Each number is 128 + 24 x the weight over its row's rms, rounded and kept within 0 to 255. Layers, rows and columns count from 0. Numbers have three digits each. The size before them is the row's rms in percent of the matrix's.

# layer 2 MLP gate, 1728x640, rms 0.038, rows 684-741, columns 480-559
100:116120114168068120102119149114159154082122153118083089135135122112136129131136067161092119106155178138131107129159128140120121119170100174117124133121125102147138143158165159148170098108119116105143083103129113152141154114099139146140123134
101:133141121134104158173138112090186134110122113159158120147127116100144127137115121155144133147126116127112087146114084148153107098139159084149151127123123124116116112144097087165106119129100181174147146157157113121152128116151125100144181145
101:057101090148131116079150132114162123122097173151129064134113138161142088102095131114166139161095114140169115147108115151150122129084104154115108111118119112099162192144121113137171127146087156141134135141126124126116112185126135154143127164
104:100137132130105126121144144126123092132124136126153127120134090072139141108129137147129129095146132143127101129134074098140148113167092107147150154136122099117098187110153104120076154105107137155134106146158139158097126154132149151126164123
102:123106113117106147132141136130112100143141102124120115171124140113106116128130084133135130096112129154128133116152090097121128118151136102101135107153153148126135139139109093184131133079127158141122151142173107143138155120087172099111071109
100:122171110157170121159121129153125156142077141150135118158131098129151142139113145108157178126157099116138118078112123080124139129125132174121124132143131123118144105169156150152147134118124110120108114144145133133169138142138071150136159171
103:132084132098117127146124130119116134188136137166143124108134123124142130120105120133117129130144152122139111115118091137144110138099071168102149125106133144173103130108083111139172172123119107125106112111097119179101170130154123148147126156
100:153159103130124125116136146153129159144085137109148102078117129124138095131138121151144100134142084102114145153130174122157123138091153151144150141177136135100159092151138148102163168123120144116108086090093124152104094116086146115128135142
099:135114129124122144141117121100131122133114131127112149099142085131182150146133136108143136119158105147114099099107134144132106153136164148143134124120108124114129122139123087092159192144118158131149113117109133169149119131138139090156168182
108:124094109110150118116114118133118115176135154153113119107148139090137140097126138127086054170136128150113120117163105098142127097131073074115143164109135083105088090146128121135107130118107150104129146140123129126180143126124150084172158207
101:138143137139100106118126135137117176198124132133100163130119113081142092128133155117123106136095097138139156136139095121090118152135141154126172099127127180162130115128136094084067091176121161078110139159152141153099115124143131124153134159
098:134157179093065171107086122119109172153083153155070068104092104129133123177120126068080121090118148153123129130078149120094116128129131106122126111148108116083101157126135135123137119140145080109109040125147106130142124158128080114132137128
095:098106104167151098085118139132120110151121134111120130128119141152145116134107097158128148149146116155134097077156122142172145118140127149135149132114140113141122130173109125159135106115079126091149175093120117112111114128111119132122086139
098:153155102163106096143122122135080091138143174098105137121160084103141114163075091109132125158118130123151135092163129086162084170153103141129157154134138091112098136155136094124125150133135106132120104131187125113129132135168133104181134116
100:111172139151148174135127137101152148163086134125123135139127099124106132148086160114113158134082152068120097139130131122105107125138126125134137125131134096134133115149142120091094119124117143134122080094126112115130145110112130112133128099
104:132148177105105120120156136126149154132091173193125101133141149179147136172146133110131152123146170109118136147098142160086120084132138080080142173170151124090136110126167096103134117125096131140128154138146092136142134150125126105112148135
098:162087150098153114164074139113127126115130143129099138106146111156092093178122157145178166116140161131119136148149149122139118151099106122100091076116168165068161098092148119124185144163115121100125153084104126148093103129094132118113135116
095:142142108133139127122149092106149103100144144148141113124127109148159096141113145136136072138136113100131125130109104095122088171116132096126121109104126168167166082105132158145140117151107115157162137146109175118121153104185110140105118134
097:135139143132146182134126116146108139185157141135122107131142139098135145157124104094105186109104145064101096119170104143097115128153100088112130202093147139159109108129148159136130125119100152172084089162143117106125102095099142140122154131
098:106130108131142115138152081139116121133121157163128118163146104096131108142109144135112143169076132066169092126087094160101153098105120114163142154112155106139123147126130139147114112096112150151094115130151129101168095109111114167148094136
101:130098113114151140122176143118103100144099123119134078149133148122160144135085173126106146139151141095107120162154144089128112091167082113129141108143119105165087154166106112092116094135167136118105140117130112168171157097126152105134155164
101:135148120119136135101128139122116170114124086149133133148127118119132121149098101099101121138106128149138123168140126164146117143149098162141080186156121110106106145112129177097122149078121138131069126124114135119149123142093098090125081130
100:137096159151141171120135142075108144134169166139117126127151128118164111128114148148159156146159123102135131116107120112087142114122111138178125173119117152139127105125098114157155147146110150139133142148178146147115149141062102107116116159
102:095119116137158110116059111122140143130149158127144133151161096128130104160107163122109119120121125125132134097154089161115153132169092141105077187154081142147120119141165121132147171132162122171118114090097122110134147090102137118115130149
094:175131135115124111072100134123149104127115151137137104095122136140120105123105137124123155111082134081131115101090146144153122134134092070069081111135072109147158145121165157143111136104116115176164116130123127108107135126124135139167124140
096:143155146107167097094177129101127095106152135101139101106161119150121138126149120136120093117162152141112136138119127127136176142105113148152091108131106094141158118131112105120134145139142161148102127084112085108119136161107084096094168110
101:137081141101145109154141102113106168125126165105161101125122137147143097161134164121078164180094190110083144161154147154124139077155131130103119105079121124140100132148093124121154121118101107143121164140165122132127139092140118143108127126
101:170126124094137088126205120125103107173181153091107075139152135154147150170080140095107110136123116133180143118088135138153148147079114133111099108099119123130147176129149125128134167061098136151123068122155117127153120197114095104147137156
098:134078131160098119139080084134137152182109115133158066099163117119120168163133128121130138137128131098142163139146103154129154118109137080104083150142147124103092145149179114090162114083115122098139092115122156126111117086178149098147155133
096:133157160131137130136162090146137083113112127160146134144124125104097116164171128119106174169084130122114124099137109163124129130129165104127117156110099141126176132128120117081117140152168112105116144140116125104153105136092128142110122165
099:112109124086127154138166139081141148131136122134115150074064139117076090160141149120130119164124168107094106116150088120113098104143110117149107091097143130137158124106104144141092066140158110114127113136157143091130105098108198121146106134
103:084151127114142134126133140133119079155111133152117094109097069165120118139133115113128109172104114072143147158134136127104139154111131112135116157136115137136179123130165102101148156124102158110147108118111108166086152171113130109116118107
114:121147145102118146110152199099103129134122153167119102121137076119171113138085134116148143111119127093132091176078106136119132097108113163135133137142076127146129109120131146113136144096093147173138128101120117146126135109108154103104121125
101:116153090135097168159155129122130115083105166102142172128134132154138129133080155176106121117114144101139131099121101123114118116164158129132117099148119125109177081150096074137110133145107101144121141137110118124148166157126149061154167152
103:141101086173121102136169106165118105132126108154139141136144136093196119123132142133163077167135126129087085156127140095163153168173075163167152123106152130133130165125130127116132131145098132132147111137135108126074154094097109115154129149
097:090096146146105156156097114109122108150117144139162141096144131119137185119134103089106104124098181166159086105134115134131123158134136105079145190117096118122103133099127116111106139074111128140102167152129125163134149124143133115114119123
100:124135173141136142126109128114142121148116118120170146108124155081127151124104151136176102129129104117119106145109138145154136154109135105141116128154148112119121112115116126152174115106142139134131143118141142122134121138125157168138185088
103:185125125097117148139180171106136150168145132169157105151131101147186139172114119112097107130126108110143121102114130110165114117143123095119142121096114125135127118149071131134123139130157122118097145128154141122111149122150137105139128106
102:116145093118143135153152134172172120156099111114108158100168099125156112141094119085104125172096110151119122131102140134115158119122125098132136124078112106142105143108140127105135143110118153128127131138099146174142107133141132107141111118
103:161140145129149120158117119121153168134115132116135132141121116119117114151123129094145107116119124149163137076094110143175078128147092152152142126110139135132098149133119135157149130116101108123091124105117146190099117147094125158122133127
100:147143133126162125115141141142121139110127117130120089110082142130144113115156104144088096161111165103105146139127123145121169101139116125129156104142115114087179126112126198089097134114161178124149146148095140139139124119104103094099152140
103:085149103147119132144095138147123188184126148109165130137108113091160084178103148129107137096150155158108123110097125101129146138154088105111152145174149148112149194084159096152110149093093101136124111122127140192104115137121111124159147133
100:185159103101156166113139145115092075156095108120138126123153127105129130131134152145163143130101137103130100137121108156138121125120123115142106129183080124175127152142114112111165122167095149113149107129148104140132136153119119133129106131
104:116097154102099153095119103128137173141100144125147109146123156114143148123160137084164156105148128135121124088137088076119103159146121120128160127157117106143092121113157118115116121156125105109137132118147097174133116088102109119119156131
100:133102102092113119139155110111119135122130134117115133152117149154146146143118140157150115176154136118158093101116123107146090108153116116112144144160153118162074112153122109157112124144163126129141131151094143151119135120144102153119112141
095:138179186056140148092131118126113135105182117129173113115161133125095135096116115103116139119137107065088122128138144103179132130141098155163140135136168150109154141120125139157131126158112147130129131137145104131170143143149102153181149092
097:130072187169112143102098102133090105138124128159098136111103123156094096091100131108126146140118099139142126150130123120137175117176130141141107133156141104108117164091150097114094142103171129087130145160141164129107098111120114172178159141
093:125150137112129158128157127109095109121117132089127099080106118143125121148149105132119132126138163096136105143069142185160155141124130125110108121090146167159130104119139171158131104152161120097133143115105138132144114161138124120137143109
097:091146146158162113130108134122093087181102171100123102090126131174147126156125128112118175126148093132149136126144134154140126117090129124127090103061105125117099075138088116145138157127093100137086160166144111102114151143118106118146137154
093:119128147074140127150112118078115141121131111147107127118147132167127115146185091140135074152117136117125137134100147128092129116155165109108139141130101127137150142142136119140136128160118137130122104140142134116153121186082114107116092088
099:145155149126161130116138129118115114129191123130147092133183152129160128092135129115150097094114120109106120133138101093129149132151127122148088143104131140158143160145123103145111102097163132161049105181158096132108116124073124078127149157
099:119157134150090149110120112109124156132112132131131120148100123104172121120113137080102092144105109132116079133098120102098130111126089130146103108094097169166119140155134150123106124105127144124126107172098145160140111095083142140148087186
091:124178167146132102143161123108146142132140120152134134120072159172128132144109115128135085164086120130141083124111120130182142145142118145113155128144124150183111136119144094149159111124160108141115164082131135062105104150142119128141108148
106:145150118142101147129139138164133113151107120146154137167124105127136145122113138133148141140137127110121136139136114076116158131135071126124110135110126163153115112124124149123143153105115102131115118112138142163104125160145113088146157146
103:137146124162148088135129105132147151138095168131123118125087092131158135161114156118122114139066077168129140138149140123108107139123097152111128141176124139169140116113129137119119115108159115095085162141138123112160117162151152145111133141
107:084109155141135176120134146103127130142111129144097100144118086151130092142112113109104134135152141105136098138177145181141127146141144167113125127111123112133156143136151105148107096112120137149146132170160135137136111108129122168122104147
095:145113158169131106135067133119121128130137125118126122100132149111136119171097149144123122171119137155108144122125162099163133142123119129131103115135109101095153122123133160155115125145159092123101156174125136132153128110135145162181113086
100:140129182112110141078115123152104156109136144133094124103106114090147114088141120141139106150171110150097172167067142147111125182133136105139128127105151153099120144141096156119122086101096173176137112137149179144155146098093125110173124158
# layer 2 MLP up, 1728x640, rms 0.0371, rows 684-741, columns 480-559
097:118125128107110122137149137148120123079147095092098132132077106131132086126164118109112115116196169138134062176100131155079142136151146148166116102118124101115166091180126137139142127124130147085157169131115099141090125131130128138139106154
103:176138125144142170126139153122134154143142107112166115127126163118115126120115142147094123136133145173133141075111134065178168128174144106128125107181152106136100126127088136099091106136130121140106079138135163130137125094129130166172167198
098:154137140104091143126098151158126153132141109107144167110105136133063121134098153134104157102098114126130094145129086140118081133136158120115153106120116166130154076120149125131129136109151139095119173114122147140150068175103120134165105103
099:172143135129119140143105114110139136130161105120177118110153116105090143157181145112130136163122099140132170099130098105089118135108149130141130093098174128114142143142152129089108128147111121084149102176112145170120092165165109108087150145
099:153113127113147088162148141124110171117144192120154131074113134167146208123132159129113114121112114089140152105142129166113104092132132139141150133152118102125126151123086127110114098113125163137162109130125129116099147116121151126121144107
100:148141153146119157119127144129056114150160131136101101104146156127125106157140098114129162093141097080109132139086158069091180101155161105117116119099124126105145131122104093145127100141140143138153113091140066159084123125134156124107166113
105:120131103168126148092120162109144137091123114158111144139105158143143136119135080132138159133115119101149101127104135119128150171132121116122117153152160070144150158101141178098128137139119163089142075148121137121132096123081098135109137130
101:088135126158123168128182088104120145157125126150110134151086147122153145126149152118123122084136121146117140138109130094096114150128157137153107115140121137139152126157113154113178131090153094134152169159094123094143136147100133139135131107
100:157105139136095161131151118127128122115115141118103129124107119104131120143149081122144123149126098129110151124123116086147121132141116129115186150138147128160135161122111162089113136143132124100134088137120102133109160080129120102107114106
106:107133164112154116131163108125130134125156159126162159178095163092155111152181115157124131122126135113113134134129127081097136127113136150116150107142134135160153131105134131117138110178124142098129111148098116139128131145145115129130109114
101:100104120084137098080095165155114119088132118117140142107124140168154112124108123155137162146113130124130138113146156164127082175116156121092120156187123149132090097068181170093142098154097087157159127151123129121109101148137094102123108160
099:177105128121147099187200091111154103142145109155204093094127147107133172107151128115138117120129173109165150123158130122108141144132113093116099155128142125144113121140123103174154115172098158109172136137080177077153143180133116185117164110
096:116164113138174145166118133121168162112125114137147125160142168102149137087093132108104173107115101152155099145156106106105123119140152175134158129100164123166140149120151165098122093133122093145164138181112123172121164081144153146096125087
100:130136158138090154115111145102113165114124138062129125120137105137189176176153150138140135130132150134117115084132171141125096092103125134128151180122114125159128151160150138136095114093151127195103106129115117109096108126162155118105116146
106:099152132146142134144126084132064154180099122101105130107148152153160109103135129139123097130150097125115157167116137142102144149096121131167131133126091177069154128124104121126112138122151100106087127152108052134144140132155175109125140152
097:123132139149092112122111125128168084125096121122166117114098135155086171154124119069142108136153131130160102146130124112109134112139127148142140097104144101087129134134129130123154108105155101169154148168121122104105143138173112110121143139
099:096099101152156129136136127119113100188119124140118149153124140133137180138111115086116123150118146145149093131092125173136110145124136106097113106108081039138111117120111117137136164098160114120118112137108155121172158166147137173105086145
095:140095141123143156171102110180136108137151114113116135154117121143118073130124163132096132129109119137139135096133146112104142159160160136093120135082138088117128155083158115124102108130099146117129114093116148142083100103144143146156149093
099:149126079136187173130080090143164188110146097142121111114157129114138129129132103102136125090153138164154124091117174138146109143127109136132144181092151171129146120122122115087178099103070140124134176193116097103075106137074131123066198106
099:111116110112137167125137128107174126133157092116093123143077091156103136151135167168115128126130118110110129127140097130094169125118128109120120189089119138125148128137153144125145071137127159126108165131152126113133116141110119130117135144
102:060130139088107119121106098180146131117119109127133145130114119133138131122119139127086090130160117142057082114111130094136153152097125146103159137150125146101117124142120142135098166175119154137132153129098152122118108106101121159095114173
098:172111135118100120137126118120112142146151085137142160095128127085135116176104109177108132166121116090112120159085104142169146127134098116150146154139150124112079166090125158169148122134077101110125124127150121110131100145135142132094080129
100:111114143142073131124186112115120089147132104115147053104097131129061114100136150177135126137147129086145132150149102127185092142130147143148127150150146125132086121158165123120083104171134120078142148103131097136152169136137117146132156139
099:128132123120130170154173145135120078120123134108149119156125115131133167092107166131155147119113114153134139109139068122151142122163133110138117100090109152125138122144107138152148134141104138173111139072168114123178156138095124089115149114
096:124105116109142072099122081109158114115178142119127157113158137135101134136095107100097128151106164106144132175127136149143127129144147085102128112112120061160115127145171151175124096133100125178147141092107123110118139131147135137145090127
095:109139128098154088136097122122174184096153157162155101088149092147138106113124166173119151128135142132108111107149125160101158119104085148119111119152110127144117177126158123116142123126146116123112142081106143110126132105144116140119112123
101:102106109093133081176098175109121125148156146106138140112123118124130122093104113129095115143122135100131126127152128142125131110108140144138088106144128148123122089099104129213099091105143157149150146126119145159108113121144147124124161152
104:085121160170144106165136119132113146085121155139097158108162150132124140174132112116175156135143125164111124122131146127075127137131105136104168117097127098128149123178150114169131102129112117138145125127119138114130163106139147134117121121
099:133142092143126099126127138137139118110173122143140134123086065110124101134137165128110160182110125151108118112135129139114055139148132121149102132124138115127164132142094101088147147174111135134173102112167149175113121114114127154113100130
098:127137117096142147123082158110130159151170155120135165112130077098153122125122136129167106102170129142119140127117164181105121139140082109099115128137137122103099090156146105116077100126134159180132127116162136076149152101131126118102133138
100:152126122173168108179132092092146107137111146134135126081076150106103096149090107172080100179138145127115155138130129182109103153151125098109128122129096125116118119134122094112145093088129123132112135158143123157105155123107129209153117173
102:101117153130086159138128161076124182135154125121140100155133125162107152142100126143131156100133119105132159105139124127134128164132147097133073137140120148112141106130116149126138120131115124155103114108119131125128136092139086132165119107
103:136100127150089098158135189136113099141130145099128114130159107068115137100130108127172116139111154116146108159097103130104111119125128128111156104140111120122137109108123130117116134108162094103121142121128117145058133178129141112093112116
100:132111115118137099134112091187141116119145108171127137146113147177131101128113112159126142117138128124141114139141142076141105153109147126164077130101109137143165092101095136124167112077118126126132163148112128085106127157111115087122156105
104:109137101173146179130143108088132182101103133130110077132133149168099116126162150118129119097127165149057138160142092062118133149064148128134123088088097140163128106113137086125103132119162165148134159159109064112110160135104161152154166181
100:128132165104143124159149140112134104145121148097051147138107167121095107110136114094105150131134083108146136090131142109111104150112102105134136173096149096197151133120172088111103070137124153093102147150144153128123132185132085090142173122
101:116153109154116143156119084093131148146116117102111133150139136093136119139094093102094102118155131150104135066101101089132127114153085141135105091122116170099128165124132110101109122126115084137140137129180131159114104137160076076127149128
109:127119106132121141126078132108112097119131143155125114146099165153092150138120124097144158118120132098165141159145127117132142173146106145081150115177153089142130114106137113140152106147095157103136123126175090123136119100107161117094144129
105:115120124137159130109125165109085138108135126102111075113142112123131115166109123101137116158150146152152164112160130197107147079098094128137133139099112067060118098126141138074165099149109088139096118142168141119147116153118083094130156141
103:143172136128115105138148135112129132142094129130087193148099089124086136130143128119119067080190097105113167131114125103138138156127127135164139123131141114114120110130151072117105145160109143166122099088109125136127090140107131126116150147
100:142120116135138104112135121113183163110141131110150119077128130114100144142130113089150133181107122145121157188114146149124134110108149155124148112127178174096130094140173095135115151116118115114148154117142118143100103128136125151164133092
100:099151151114158141128104163138132127118139124099134110099123145126119120146135129122097157117146181114137133128109123115145097130150144112122166133105101129129156104111134115106157123136115109130103077122146082142134140132177187125137123090
100:136149113136081142126107110087125135121103119132119127114139138144086081161148111150153170141134134151122117121138138150101128135092127100117136122120112139109140131156113131099122109147087074121137169184109136129137111176118151092123126090
103:172151180143135102123140116194164158080121144117139125134133156127076111103187108102151144164108097092125172124138143192158097083151133132155110152110115117128130093167142131162103128113129132090151122128128137155120154133119099142104110082
101:126175123135092109150120091118074144160119134120151128126148090147137084157119125153137173103093139154103136139112110139108115106137128163161119092102131093114146129103098165117152155124171133103137097137138069123112100108174169147137157139
099:139099109086169161116136052103124172073157113086143129146126110114104137115144075090162124168129120117149194091116154113106124106100140115132111150141168144121112137127143140138104083144085108085149120141158111069141168137129122097135133151
095:112127105124130128102138115134154109089110133150093128150123136104170101104133108137145124118126170098104087112158161143137174075134095084145117116125109127155149142155100092140105127088117075200151145148155116164140130139116139111101095081
093:130139096153105153112119117114167117125129081121098129117143129153132085120166128150129153138148104126125131147165150115152115113114160113148127117133121153121106108140132110071147162143130161139133131129137148119136093122166119161152182095
099:105137150112131134128123109142115109164162107159133156112107111138113105111120141115169089112128115069137158125134114102132130091177139111161155132126129097128128156142149114129115166136153133119112113135136115151106063129135121138096104076
095:079118137132117090109124096114107145131130175134132126155128137140127091148123151097167161113171141139132079144115090166141125138130078149087123114143178136161169119148127119160151124166115079126145127096170114159106163108141151130145142135
099:141153132121124115141080131120094127132119161109136117137137103132174099091094121141136122114128156150064133081130147137128126128144137095169130087123154093148108130130094130144146094139163155147159123124129147149115081092166170111121120150
101:120097091145120116119152134178081085114131146131127126127111179123117148165109099135191125121092095119133114097088088119130161140120078140122176147127127113105128142125123121146152150146113133129146119113142125129178123178138135128132111073
094:131096156162141115116142127134178119096144133147152127078156146154123146124106133120073176135123101126182119143146155155167150102146136141108118106101113126134114154166089144121132180116107137164105124151119128110115107118155108142169103128
104:099072151116169114112146133127104127066095161157133167118126095147132097161113116133172124149135113088143138142093123158137095114130129092155092144156108095179147146112165103138137141134135128130117137094137108123088122129092161117135118145
101:177090104121114117140147123165146135107126095119139114089135097123137180147112086135099157122121143146152115125119184172124152119145179102126068073108124136080122094113148152116100146176092143118082130109136102114134144123103135114137129130
111:158117137093106153152111099116104124100141167150156096096106082158121093165122103113087145157103152167109124125122094170119074152112159105185116068125113151122154118129081089127121103129148151147136104110152119138081143136083147139119148144
102:116092121100080093167088141116124148138123089183144131104169077132160127171152171112130121139127134159094131125107149128120127101125087101146153105117084086140149086151079139112139125132104125135107079122118096107095118119103144133115131131
097:119143150141114113159141135124139112109123143095118152076159135161146130104143121134152174114153134118115094156121095138119101115135057169122101116099113147083083147094153156138114127094115104128111144108095134134137144150141142160120126108
# layer 2 MLP down (transposed), 1728x640, rms 0.0338, rows 684-740, columns 480-559
100:083130134163114096098116149130103153130096135126147117157093115176139138135116101145138154141072097161115113096126127108113107147105085149167104115117130132135124122087144130122141119120135126105138089121142140141102142142132115126147126114
104:138144136134143143140101174158147119121120116129059160095147135133175141120107104148116143148134129155146129146125146086126127125135152127134112129150137126117122144147113128122155137140123107115110108160118088093132085163105112125182123139
097:148133109166140149098127121143124147124098143136168081137144121141130117109121122152143091103087168120100137174079155145121113108119134106125131125112117160136178178133124127114146156125114087131119115123129140106100130137126158124122143180
102:101139130132108107149099090121109126100132151113162157130159118181135106183129152187143142142093100157141144157120110126087163115094078106159087147153106111142111159155141126145111164097108137112144138131091076137169142126165119115114127125
097:161174163130140160149157094171158093163134076141126137122113148113115104120104140151124126127162142144112146117137154105141142127112076145140148120096130168134143119126104130121122137163165089116137088120126113137127120139081132123132151090
101:120188117112146143106124131126105140092133129111139114119155121130123165117123128120091164133118120113148124135147130114102127105076095155108162111095111158102091100118124081107151154154077153075059128102138146125160138136126142154127114136
103:145126132111121142099134109170116118113105102120084196131108118159150142165165141113102127152132158163132138132138117164127141127114119086136120148141100107118134116099108112088153130132143137118117119157160172109107125116139075134119103141
104:107127150129135134130110150103112183118123144113110137096133109142094187146133152147106152121186126166130129128160150110111128135121099154125142133091141133110111109140162108124145150110147115108117121125140138167150120103166121132152114122
102:124154084145115114108130141157129156164137157153149122097119146114141153139065159115114117155119154085118137107094139095138146164155140111146120099131141107154147135105122115124143165163150111095123122149107135122153117170148153121114121135
104:129153116137139117123169129125136173147138093163101138130147159137149110160103156099116146150114133123108120164121143119135107118108164113147088142083165107118116098147104084093159121120166151148110098119135140139078153142118120130097095133
102:116126092113107126140102175171114127114093116115197155079111115103106107144114102140104121099117140142102113158135119160127128158159123169120119146116107100130169119089166117116123094111149158111097122122141124130125135167129084125141122129
100:129125131105072104121147116121153146105132123143131121141165144129157121084139112115104134153120172132134155112108114115104122101113115127091106150108136115057098145112118064111143114171121105120087091128101137150102137135109074166121103120
098:144135165145127093123130140137138114097104113126130121144126132153122138137159147142085092112131100112084101137119123126100122135102165127169111130162104128138081103090167141114128137153115160118145099099108071129115136140123124112122160107
101:135131111147126097140129108144153121112149144156132086164144089152127100116133108131118135176075111114131141115113147062122130133125139094154127173109104145161102136107122124132132109136156134117110122138145171144123124107135153127155146110
104:176130120163131135139124114145086135123110129099122173108144128154109148135161133113092179076182172146152132104145130083151120131120138169171161136131105131120129156146167114149083114122143086131128098184155137154124113110106094125109124156
093:077107114127135150085179140132136156125141068130153113132128128092162120122156075143175147099119150124113136112108138133135120137138148120123128131115131126134111097118120165145119120147137147098103135126079171114121122121103139113122102099
099:148112171143134155111132141125154108113116131149108165117093131186139175135104144122101127091107162128173060183120122138143125133151129107070104122134140108083137132145121142128109153132132137117123127117104118132147188128169134067098138139
097:132101126133077115081128115142115147099120166151134135158112095116095123187089098125121109173112142125116150163121118120146131114103111140108133112084111128093156146141103141192120114135176082139159135138124139169119115138100095162122117166
100:154130108127138119126134113137163145124138120140135141118132154151146140142100142150141146085142101176100182089154138110115126145105159117118108131166193145111156123138100069111120108125118111128145207151123121159114086146100135107106136127
095:162133085129118103108120190171114099129118111094135091145117130161104112123086146112105124080152100141145118104135121086084121169115140161128138129102161124124132135138167131098150116155151119094144109113156133146134126122143141130063120096
102:137117142087143135110115157167106080108115100110146138106089110138167124131119082167135101118115133103100097119163085113145151166115127122130085134122122153109139099108188125140141121079145134111144127117131110137104084099155107111143144098
100:133141153114090149119151160139116143109156149138138123078128060130124133093137116168124147127127097093150181130072149137140124178112149146129120130100117111151162112084123147178121128143091135107127169129202092159155144133097106124150137122
100:124136111154105145131103178080135128109153082142099094145116160143143096134142116135177130130174125131112088158114124118175161124162133133115136127114173117134134128141149153125117111152118158112137070121114139181110165110098164161138153125
099:105112140184141132105104096101109150155134120115119127095101123120113133135148115133151088151143161099155100135165132100108125163108114149132132147166178148123155110103103120135115133139164099089232173117132112130141098134159141108065058152
096:118136114119178122102130123111131119143143169144151143104117131120123123126131128132099100146117126162129126155167116148120127130105113147149105158152118120134125106162130169124120132173111117147152144152144118111072135111107130096102117170
097:145105117136134141190112094172132152117130155132095157142152138135099128114102110085141066137171132139159139147134164134097116123140167107157128123104078133133162088118140075142158139136105107133108138091103114151128109105102086115131121131
102:104125126132117122125104108133121166105099086089108113128152164114115124111140156164166122153154130143151090146143129133076073052167098107109150140153123126113097142109113112128154102170135121133176162120123153128092063136147089158125111114
104:128148116191151137125140177115134085143101125125166095158141123118118100150125135119141125122115125136136161158137159120131129126105100114133115153083095108113149134145122104080131122105165102130099136125152095146121141102076120120135124103
099:136087118125148114111148143120129163137149110098101099194104093130125142147130152116142096109178150137142134164114111154117134107110136094052124166138119164133120106166120149120119103141125137116184104175105147112127139101127122137123134157
098:104091119119067116172107156100122107163103162152117124112120128112131135145102128164137141146130144118153150136084150148147124149122125136151121117118113108134134168071147133120088134136161183136154172103088073119135152109143120127164150113
100:092125123095191136146088101112095137094117132121117145107129126136090135124153114118137110126130133137144170135092127138130133126092080108100119164115112135107107147122140107108107152129082109124116092148136110149171134130085147127116129088
101:151139124130126118141142103137111131154145084127182128121124156087128114102158153100101135087140153133140178139090135129141120121079109119163118087165175128120131117155132130100137102144094144112177114113112106094133140138126102106134104174
090:170100156142136108104088103130137108143152126129124108121132136134120118126152104126111090136122169161126135117155132171125150143155159131137166143099184140122109169124137136136098130148094102109126161125105110129141169148140120141145140127
102:154132161115130142129067124162137115104092106157080121132123124130135117158086134173159117148119153185127135128152164121136151115113152111143161098098145130108157140113143123128091128108160105131125110098140073127110164127167149138112152164
104:093124120140134113116123110135115122163124147078162127093139138117152150156117166150112141116134123187111085090119139105125116126101117117069135101101123140154121124149134106117117179110135144105144092112137128135176134157160128111117101116
099:142171157167137148114123135138135127146163140122134102101112132115122146124139137090146120118116130161170136118116112124080110081138112127118138106153128176109094144114140132134119125128114138173066088168128118121111174064072139117088110165
100:114141148110129100091085114140099122126156154173061120118155086081167132145100127126126140106129137120101161118111124131159119123155121139133066112157122134134120126172112129155098061126108115128117087105120119121118135114091174127140161136
107:088092142121106114132095167102096098125134143096142144155125139151117130149143169170121112148112126133102150108108091108163111139135107157124126122167164098121126094126121139122109096168099118111130163153155110111179122120130117105161157112
105:135120147159162129121127114082096142143157138126096158128164100159144087161140119140109099173174112109154134109109127147144118138134103126136152156144100116155126147143161196121074159117166120125089151108138123103126111135128124112122161102
107:145168154124094165100176153135117144127147147129112131117112096143127200166137163146145140162124119144134142139122127136174160167120134132133102127137144156113159104111143130108123120171171143146129102149163137104158067156085131112134147111
100:106150109131148148146128093135108114171167136148123132155122171136159110093153121150125162143099079117149104106126114126153150128153097126126095129157105110160115107126143103129112155151124139123122113156145091134145134145118129116127141123
102:119138131130136131105128140122156102124137110134099128127128114151102125132120140171112095145127106122117089076103149117128143135131087185123105135118141109134114095091093127077134157138126139159128138117111098128098151135124161122118149117
099:105151146140129107125128115118106113109129102111132178097154122150146144176083118137143107099113100132093114157114149102123169147152115104136117131142168124119130106142131118130122097155066130121150124125102086117137144121127130158120131145
104:121117154142175100125115181137141092143135124162075139117135107129133106115145136132129125151103121126114144134105193152107159182124109142089127076157138104107127125148119121165169179112119102139118135099130137125143123164123108102113122098
102:160102132112133087131134139089137128134157180158185092104150076119127099137111140140127142135106090121089123111161103126144092161133110134146098142077130114132123169116145175160110133134121121091106113146112112104131099147142129121122127140
099:102080092195113071116088111135147121170097128123085137158115090158121121155136163129111135123126150159119126132136151125119176126132105137145131110109086129132156079094170134094159098096145142108108140122124145129106087142129138115149148127
098:099105103111114127125124119147162121119116142113139093160175141134081070119118131137137137123112142126104118124110161101128139114138172107152072136101158142106106126117132119129099134154135147073167128151133150117092138131132089085112111125
091:104122111155136133144136144084111133129134158105161133148148089106180136126140079143133090177101111143127115114155119114133132139122068156118141140107083135150133117082159108144157119106108126148139125131094141154107143115137142152074108119
098:131116168129132120117134145094142126117145110149144102157120092105118120140112110151106145108145129099137115131133125116119155099184145157146119133100143133171117119140103152097133148102109139135093140099124119155096138130132126174143166127
096:121118163117113115183129086105157116138124138122139124104126146104083114134166103120144110100163156095159142152174178112118116125143115116155123137141157118089143113136153123139124123139133147047124107104145154093118124190095118138086112114
097:117123114136145084097142162160087125144064138148123104139105115116114140107128133137142132170132105097115129130109117145158137141154157111075165127152107125112125121132167117115142152103064116102167092094157144148120172104148116134108127098
099:119131135131112114101103170144125171151102132116136088104138126127158126101071134150130123114171116125094129096092139155122160132124109151118107147169076133128135121124113138187106133117078108126121125100085134108117150180146138093136133098
094:141106107152088122150137145187126129163140152129141146129106127141107147115126116162162150135143138126127146105141134136071141120139116171163114116179147151116114144151116095120115141121140111089117131137156141110113154120180118109103131169
106:141084117118095141140141169122127117153109146098134135155146125118151099160133141097125143143163182141131141133102137136099117071134163131142133119125159139130153099086092135168133121144115129188172114083080128114152138141109160134157113137
103:153135182138107108109125099108136087128134129137132128101127101127141079115122137153139182107107127151120142118140117147098157126093132119137139170154128155135105111116128186150145103168133113115147095139143166148151137114073141183136126097
111:180133134171086185155079129102100132166105137165129076133077061134168115097137128163117127132112167144101111127087110145106107119132114107110148070106128136141165144152065158165108143146147121159088096100149159172136151136084165141094115118
102:142146103153107122146156106115146121137107109104150110127102099139117072154116142155137142140110092133148132127156165099137106119126155137151123125141103127112169106121162145174114123134126111140089144171155163130178150129146144147148132169